python train.py --n_layer=14 --d_model=256 --n_head=8 --n_kv_head=8 --head_dim=64 --d_mlp=1024 --vocab_size=8192 --activation="squared_relu" --norm="rmsnorm" --norm_place="pre" --norm_eps=1e-05 --positions="rope" --rope_base=100000.0 --rope_fraction=1.0 --qk_norm=true --attn_scale=0.171 --bias="none" --tie_embeddings=false --parallel_block=false --extras=["capped logits"] --init="uniform" --init_std_qkv=0.0259 --init_std_o=0.00346 --init_std_up=0.0259 --init_std_down=0.00244 --init_out_by_depth=true --optimizer="soap_variant" --lr=0.0128 --beta1=0.95 --beta2=0.95 --weight_decay=0.0 --lr_head=0.00933 --warmup_steps=72 --schedule="wsd" --decay_fraction=1.0 --decay_shape="linear" --final_lr_fraction=0.02 --batch_tokens=262144 --seq_len=1024 --doc_mask=true --train_tokens=903400000 --steps=3447 --dataset="wikipedia_en"
Each number is 200 + 20 x the weight over its row's rms, rounded and kept within 0 to 999. Layers, rows and columns count from 0. The size before them is the row's rms in percent of the matrix's.

# down: layer 9 MLP down (transposed), 1024x256, rms 0.239, rows 773-785, columns 0-127
# up: layer 9 MLP up, 1024x256, rms 0.221, rows 774-785, columns 0-127
down773,101,176,218,191,208,186,162,186,207,169,225,231,191,204,229,240,231,207,154,159,223,211,160,180,234,228,225,200,207,210,233,249,202,201,237,247,206,169,192,180,204,211,158,192,175,230,183,200,160,229,205,197,212,196,188,225,201,217,183,183,169,212,211,200,186,209,190,233,169,220,209,187,214,191,211,220,235,187,213,212,208,197,223,161,191,218,224,192,172,201,200,209,222,227,183,197,186,203,241,228,189,180,156,219,191,199,173,208,197,216,207,215,216,203,205,201,198,219,247,155,184,199,192,188,158,191,179,226,208
up774,100,213,215,186,198,186,227,198,209,206,205,183,163,204,187,192,239,200,175,176,174,185,188,191,215,214,207,215,221,178,209,209,232,189,198,216,219,214,189,186,191,181,190,208,156,189,182,202,205,205,199,199,201,204,195,186,209,181,182,211,202,207,200,159,201,213,196,249,198,223,184,195,231,193,181,214,159,180,218,193,206,224,158,205,164,222,177,223,172,221,236,228,206,164,207,182,221,215,192,179,226,203,239,202,193,193,169,184,220,211,176,216,195,205,190,182,200,196,216,171,196,196,222,215,201,242,207,193,202
down774,100,212,164,178,195,243,204,213,213,225,201,200,172,226,213,199,219,182,246,186,194,190,192,202,178,219,210,192,167,231,168,199,191,212,197,193,211,203,164,173,207,177,199,215,226,223,227,217,207,198,164,223,193,237,173,208,224,192,182,213,171,195,191,171,184,222,203,198,206,207,211,196,211,189,174,177,212,221,174,232,208,173,182,216,190,196,205,208,217,225,213,237,205,213,189,197,238,198,221,216,228,207,224,176,232,157,207,225,209,206,208,184,214,218,180,195,200,216,184,233,155,202,248,213,226,217,191,225,219
up775,105,193,241,180,223,164,201,214,208,205,193,184,182,208,208,190,179,169,206,205,220,198,213,221,209,183,220,191,177,207,176,198,214,163,224,214,218,185,170,220,217,208,195,171,191,225,179,192,194,219,204,233,191,238,184,212,188,186,212,215,194,223,228,193,235,194,206,220,194,162,239,180,197,219,207,218,199,185,188,179,196,194,190,207,180,166,213,150,213,216,212,232,179,180,167,181,206,193,226,179,162,171,211,214,160,192,183,207,194,201,195,214,224,175,195,175,199,213,189,196,229,199,181,187,238,221,159,205,170
down775,104,183,222,227,218,214,207,219,195,201,189,182,163,188,216,171,209,196,221,181,221,173,217,206,217,205,185,163,189,206,203,183,166,213,189,170,205,189,206,185,220,228,222,240,160,237,177,218,217,224,184,169,226,215,182,180,201,216,238,173,194,187,162,177,200,231,200,194,200,186,183,212,204,205,207,203,188,197,203,181,206,201,206,197,189,203,201,201,219,208,204,186,206,167,212,173,175,211,211,190,193,158,186,211,207,241,195,167,193,186,191,183,190,176,194,171,195,174,211,224,178,231,197,179,198,209,197,224,190
up776,104,193,219,178,205,173,237,204,225,206,210,202,187,183,187,152,178,197,231,214,248,154,190,184,227,213,193,181,223,168,244,203,184,180,181,169,176,205,184,181,233,191,188,222,174,251,222,188,195,193,194,203,185,179,203,163,226,178,204,210,204,218,218,206,216,199,211,178,175,197,216,208,218,214,177,202,221,226,198,195,231,229,184,207,198,210,214,169,183,225,199,214,205,173,232,208,230,213,217,228,184,167,178,210,188,201,215,171,172,197,215,230,238,201,193,250,180,204,252,239,191,172,192,204,196,204,195,220,212
down776,103,185,195,205,192,202,189,202,182,200,193,191,214,202,201,190,170,163,168,175,214,187,172,208,212,224,169,177,210,167,215,221,184,202,187,171,193,183,180,222,213,206,187,179,215,204,193,184,219,196,211,200,232,214,204,198,250,190,187,184,208,225,215,203,206,240,199,195,190,206,200,206,193,246,157,187,178,189,194,221,187,215,221,236,202,215,170,192,234,189,223,238,213,188,183,202,194,184,256,232,205,207,236,198,185,195,212,207,208,191,210,231,213,249,175,198,192,199,199,224,198,202,230,208,170,214,193,240,217
up777,093,208,217,214,208,169,202,237,187,188,179,171,195,202,178,186,206,221,236,207,189,257,210,211,180,153,188,212,203,219,199,193,192,190,251,227,205,198,221,218,219,204,209,216,237,227,144,211,204,228,202,221,196,213,168,219,197,183,205,188,212,185,172,204,191,201,183,176,187,213,189,189,191,190,225,214,216,217,187,181,222,219,215,193,173,183,228,217,164,216,220,191,214,203,223,221,193,204,232,170,242,229,214,205,200,210,174,199,212,191,224,232,199,229,215,213,181,215,201,185,207,183,216,198,186,206,175,220,243
down777,101,217,209,203,223,168,197,209,209,186,207,188,212,190,189,205,197,202,191,217,202,172,199,188,209,211,282,156,229,211,207,157,183,167,211,207,203,226,200,188,192,214,191,245,201,196,191,201,200,201,177,176,214,183,191,230,188,195,207,219,197,205,187,191,212,218,199,194,195,213,194,209,167,160,211,192,169,204,188,186,182,169,215,211,212,218,183,175,204,168,189,232,204,196,177,207,211,210,180,222,224,216,210,212,210,214,188,173,200,214,211,209,198,176,196,177,187,252,238,203,209,196,215,225,197,182,176,197,215
up778,110,228,213,163,185,186,213,226,194,172,185,166,184,195,187,143,184,206,185,208,210,223,260,195,173,195,202,203,163,196,154,215,163,215,236,196,219,215,243,186,212,177,198,233,215,203,229,178,224,196,218,166,210,186,177,198,211,223,218,166,231,196,162,175,194,206,227,204,201,192,215,192,145,227,206,193,202,184,204,192,174,209,180,193,217,190,195,208,183,228,214,197,225,184,179,209,214,196,186,204,248,220,216,212,183,190,200,215,162,200,174,228,238,180,197,199,222,223,193,199,204,191,191,213,210,183,208,180,218
down778,111,184,229,204,212,205,176,213,199,136,195,205,223,179,200,209,180,242,191,212,180,169,220,169,188,170,203,204,185,221,220,204,184,197,230,224,253,200,198,168,178,175,195,223,226,229,216,177,213,196,232,213,219,198,196,205,188,219,174,213,199,203,209,211,208,226,240,222,182,195,168,201,184,148,237,204,183,210,204,168,161,173,195,193,207,153,244,206,200,211,194,230,191,191,181,227,215,166,222,175,208,208,210,220,204,205,195,175,214,222,180,204,171,216,178,174,225,208,184,190,187,184,198,190,204,201,199,198,220
up779,093,244,236,197,181,206,203,205,133,230,221,170,145,189,193,198,202,172,189,191,173,215,188,185,185,181,176,198,190,214,165,187,181,198,166,206,244,219,205,217,187,211,220,211,171,215,183,198,235,149,183,206,201,231,205,216,199,188,209,198,223,218,192,176,212,224,198,226,202,192,234,226,204,216,208,191,182,213,221,220,205,162,161,193,181,221,221,200,189,243,164,183,202,179,212,199,192,190,232,193,204,221,181,202,207,242,205,178,182,188,183,209,181,217,189,175,164,217,193,210,228,197,193,187,222,216,199,201,155
down779,095,225,201,193,205,197,201,196,214,169,196,236,219,188,184,199,202,214,203,190,188,185,200,272,218,206,192,206,207,208,206,210,240,219,230,171,154,198,228,185,180,191,216,201,192,187,157,192,215,173,192,165,170,185,200,192,197,215,228,184,189,185,211,205,208,211,218,212,211,175,174,181,190,211,192,214,201,213,205,215,228,193,185,202,208,202,193,217,172,226,197,181,197,211,231,159,187,211,214,210,167,194,184,198,216,169,166,213,212,185,199,192,171,211,248,218,194,175,210,167,165,194,206,174,174,187,168,213,210
up780,107,187,168,220,203,194,219,186,214,217,227,209,194,196,224,229,201,225,206,176,190,198,213,213,222,206,211,175,172,211,211,189,180,194,216,198,233,218,204,189,210,203,195,188,189,200,214,193,201,181,168,157,204,242,176,219,181,224,190,177,204,196,190,175,190,200,212,170,234,207,200,219,189,217,214,214,234,194,194,196,180,149,216,179,215,219,176,179,207,221,195,208,206,219,194,228,231,186,166,197,226,175,236,179,200,190,176,206,192,203,208,208,207,210,194,207,189,186,200,232,202,200,204,208,216,183,193,246,151
down780,106,226,203,231,144,206,219,171,206,183,200,211,215,144,202,170,178,222,171,216,177,213,211,198,197,227,239,187,191,164,228,175,214,207,159,192,199,155,198,220,176,233,189,162,194,191,193,177,207,200,205,222,233,197,215,212,160,221,176,209,195,175,215,165,179,208,207,215,196,187,122,199,221,186,180,198,206,171,201,165,213,155,206,195,179,209,196,192,209,201,193,209,176,215,203,190,202,185,180,211,212,190,203,217,213,197,248,181,207,211,191,215,199,139,178,191,195,181,198,248,195,201,219,222,195,212,221,214,203
up781,111,201,217,181,195,198,191,208,224,231,198,214,215,214,213,180,203,227,198,188,218,238,197,219,218,179,189,210,218,199,175,202,209,214,203,230,255,177,203,215,201,207,174,196,226,235,208,216,188,217,188,170,186,171,158,172,216,202,192,190,237,217,195,206,200,213,191,169,201,220,165,236,194,233,197,233,173,179,207,205,185,192,185,169,205,198,188,179,188,204,174,174,201,234,181,181,208,206,203,188,212,176,227,200,172,192,214,182,188,220,175,223,223,169,170,201,187,216,206,221,224,204,223,218,200,191,197,183,183
down781,105,201,169,193,220,215,156,191,187,196,238,219,181,235,196,179,188,211,193,167,175,181,200,211,224,206,191,223,187,184,182,189,205,179,189,171,195,154,172,225,192,180,214,225,205,171,185,205,194,236,191,216,178,208,184,197,161,225,200,210,191,186,217,197,170,189,189,191,225,215,123,200,220,207,211,224,217,190,189,211,213,216,165,190,182,174,207,173,183,205,182,198,169,211,215,182,213,180,200,210,172,195,202,166,185,154,184,193,197,183,184,185,197,182,187,185,216,165,195,219,186,227,140,211,183,183,207,175,150
up782,105,212,190,199,194,169,203,207,197,186,213,235,199,210,196,196,208,198,181,187,200,239,196,178,173,182,188,179,198,185,214,177,213,201,201,200,217,186,207,235,205,225,203,246,212,190,198,194,215,197,214,180,201,203,200,176,211,150,187,167,200,185,216,166,210,162,248,217,238,185,169,131,213,212,174,219,219,239,213,185,225,185,193,203,185,223,196,209,208,168,171,201,175,195,206,222,175,203,211,203,172,196,194,210,203,171,238,191,190,191,163,210,188,184,183,136,197,199,219,192,227,212,223,215,195,195,203,229,215
down782,109,195,186,243,190,232,189,214,214,181,191,161,216,224,193,190,167,180,194,198,190,222,228,199,208,199,228,204,236,178,214,211,195,218,229,191,209,211,219,181,200,188,220,207,173,188,176,185,202,201,199,215,205,187,196,190,219,173,178,205,235,237,211,234,207,164,192,241,219,222,167,234,183,199,234,175,198,206,207,188,190,245,201,197,182,202,201,226,178,235,220,233,220,186,214,199,183,176,222,173,196,170,230,186,197,211,184,164,212,188,247,161,185,215,207,199,198,204,175,207,185,210,206,210,209,194,204,201,194
up783,096,197,203,206,217,179,190,196,214,188,223,192,227,189,239,197,217,194,215,197,216,201,203,185,227,166,211,201,194,193,204,215,223,173,226,175,235,191,170,198,168,197,158,201,194,224,205,186,231,179,202,176,202,174,193,210,163,170,233,212,188,188,199,181,163,187,178,181,205,216,179,188,179,180,192,215,196,182,197,180,180,235,186,207,198,211,227,197,202,222,212,206,236,184,196,226,190,186,179,212,170,215,198,158,186,193,187,230,176,167,199,195,179,197,180,220,173,174,155,204,186,159,232,178,198,182,219,224,138
down783,090,190,231,218,172,180,185,199,190,202,224,166,191,197,185,203,218,207,203,212,176,198,196,169,196,236,179,208,180,238,206,195,208,175,211,188,190,193,200,176,189,171,218,193,200,226,167,174,250,167,210,193,235,193,202,198,184,187,190,204,192,221,197,190,196,193,180,197,183,198,220,225,177,198,218,210,207,203,244,186,199,191,212,182,199,193,204,163,201,191,219,197,197,165,216,167,190,212,181,226,189,178,224,179,219,202,236,207,224,191,185,208,207,199,167,191,180,190,227,188,159,213,217,216,161,213,167,206,205
up784,102,213,191,197,182,194,165,234,222,169,214,212,215,217,216,192,198,215,180,196,186,189,208,210,234,191,224,179,221,151,200,197,226,204,214,218,194,220,193,136,215,198,168,172,178,208,202,204,215,213,177,185,226,220,197,201,169,224,200,241,201,199,205,205,207,176,197,178,186,226,187,211,141,174,220,220,202,210,178,203,213,196,218,192,228,181,188,194,200,189,182,201,225,205,181,193,203,184,185,208,225,146,215,199,212,215,204,185,207,194,214,228,188,205,189,206,190,210,215,198,189,194,217,215,220,222,194,216,156
down784,103,227,202,196,223,174,182,201,204,219,208,182,182,205,218,182,228,197,184,211,219,182,193,194,196,181,191,198,214,178,184,216,190,190,194,205,163,184,191,196,208,219,187,182,179,192,211,199,179,254,205,163,216,182,203,211,144,176,182,191,176,212,193,234,232,174,211,193,177,207,194,172,148,206,193,195,190,228,185,214,161,166,160,191,211,209,195,173,232,191,193,196,211,188,224,199,203,214,214,237,189,187,186,180,210,203,164,180,195,167,176,203,245,212,214,218,235,194,182,196,205,192,204,184,193,205,197,222,194
up785,096,184,206,197,215,189,224,177,182,179,183,215,195,192,194,227,205,208,216,203,230,242,200,202,204,212,202,198,189,210,177,225,185,195,223,215,214,204,207,178,177,206,243,186,198,225,214,198,246,182,195,160,166,210,184,197,212,219,226,217,201,181,195,202,216,201,158,232,207,175,216,192,213,173,150,182,176,171,204,204,188,168,215,233,204,255,218,201,228,215,169,232,188,201,186,196,211,201,184,188,208,230,184,204,186,210,207,225,215,214,215,234,192,189,206,218,201,209,220,189,216,163,207,224,211,154,207,197,199
down785,102,174,229,189,218,201,237,212,176,209,184,227,208,172,218,195,188,178,208,200,178,183,216,172,220,233,200,204,185,172,191,214,227,206,200,220,206,199,204,219,189,222,185,210,186,166,196,195,194,225,221,176,203,215,182,199,229,208,176,213,176,194,202,169,233,215,201,175,207,229,177,154,188,239,218,211,245,196,220,227,234,214,193,219,184,222,174,182,167,215,221,211,179,211,177,223,205,181,172,194,183,193,217,227,205,191,230,139,204,185,191,205,186,214,203,213,200,189,194,243,169,202,189,176,242,199,193,173,172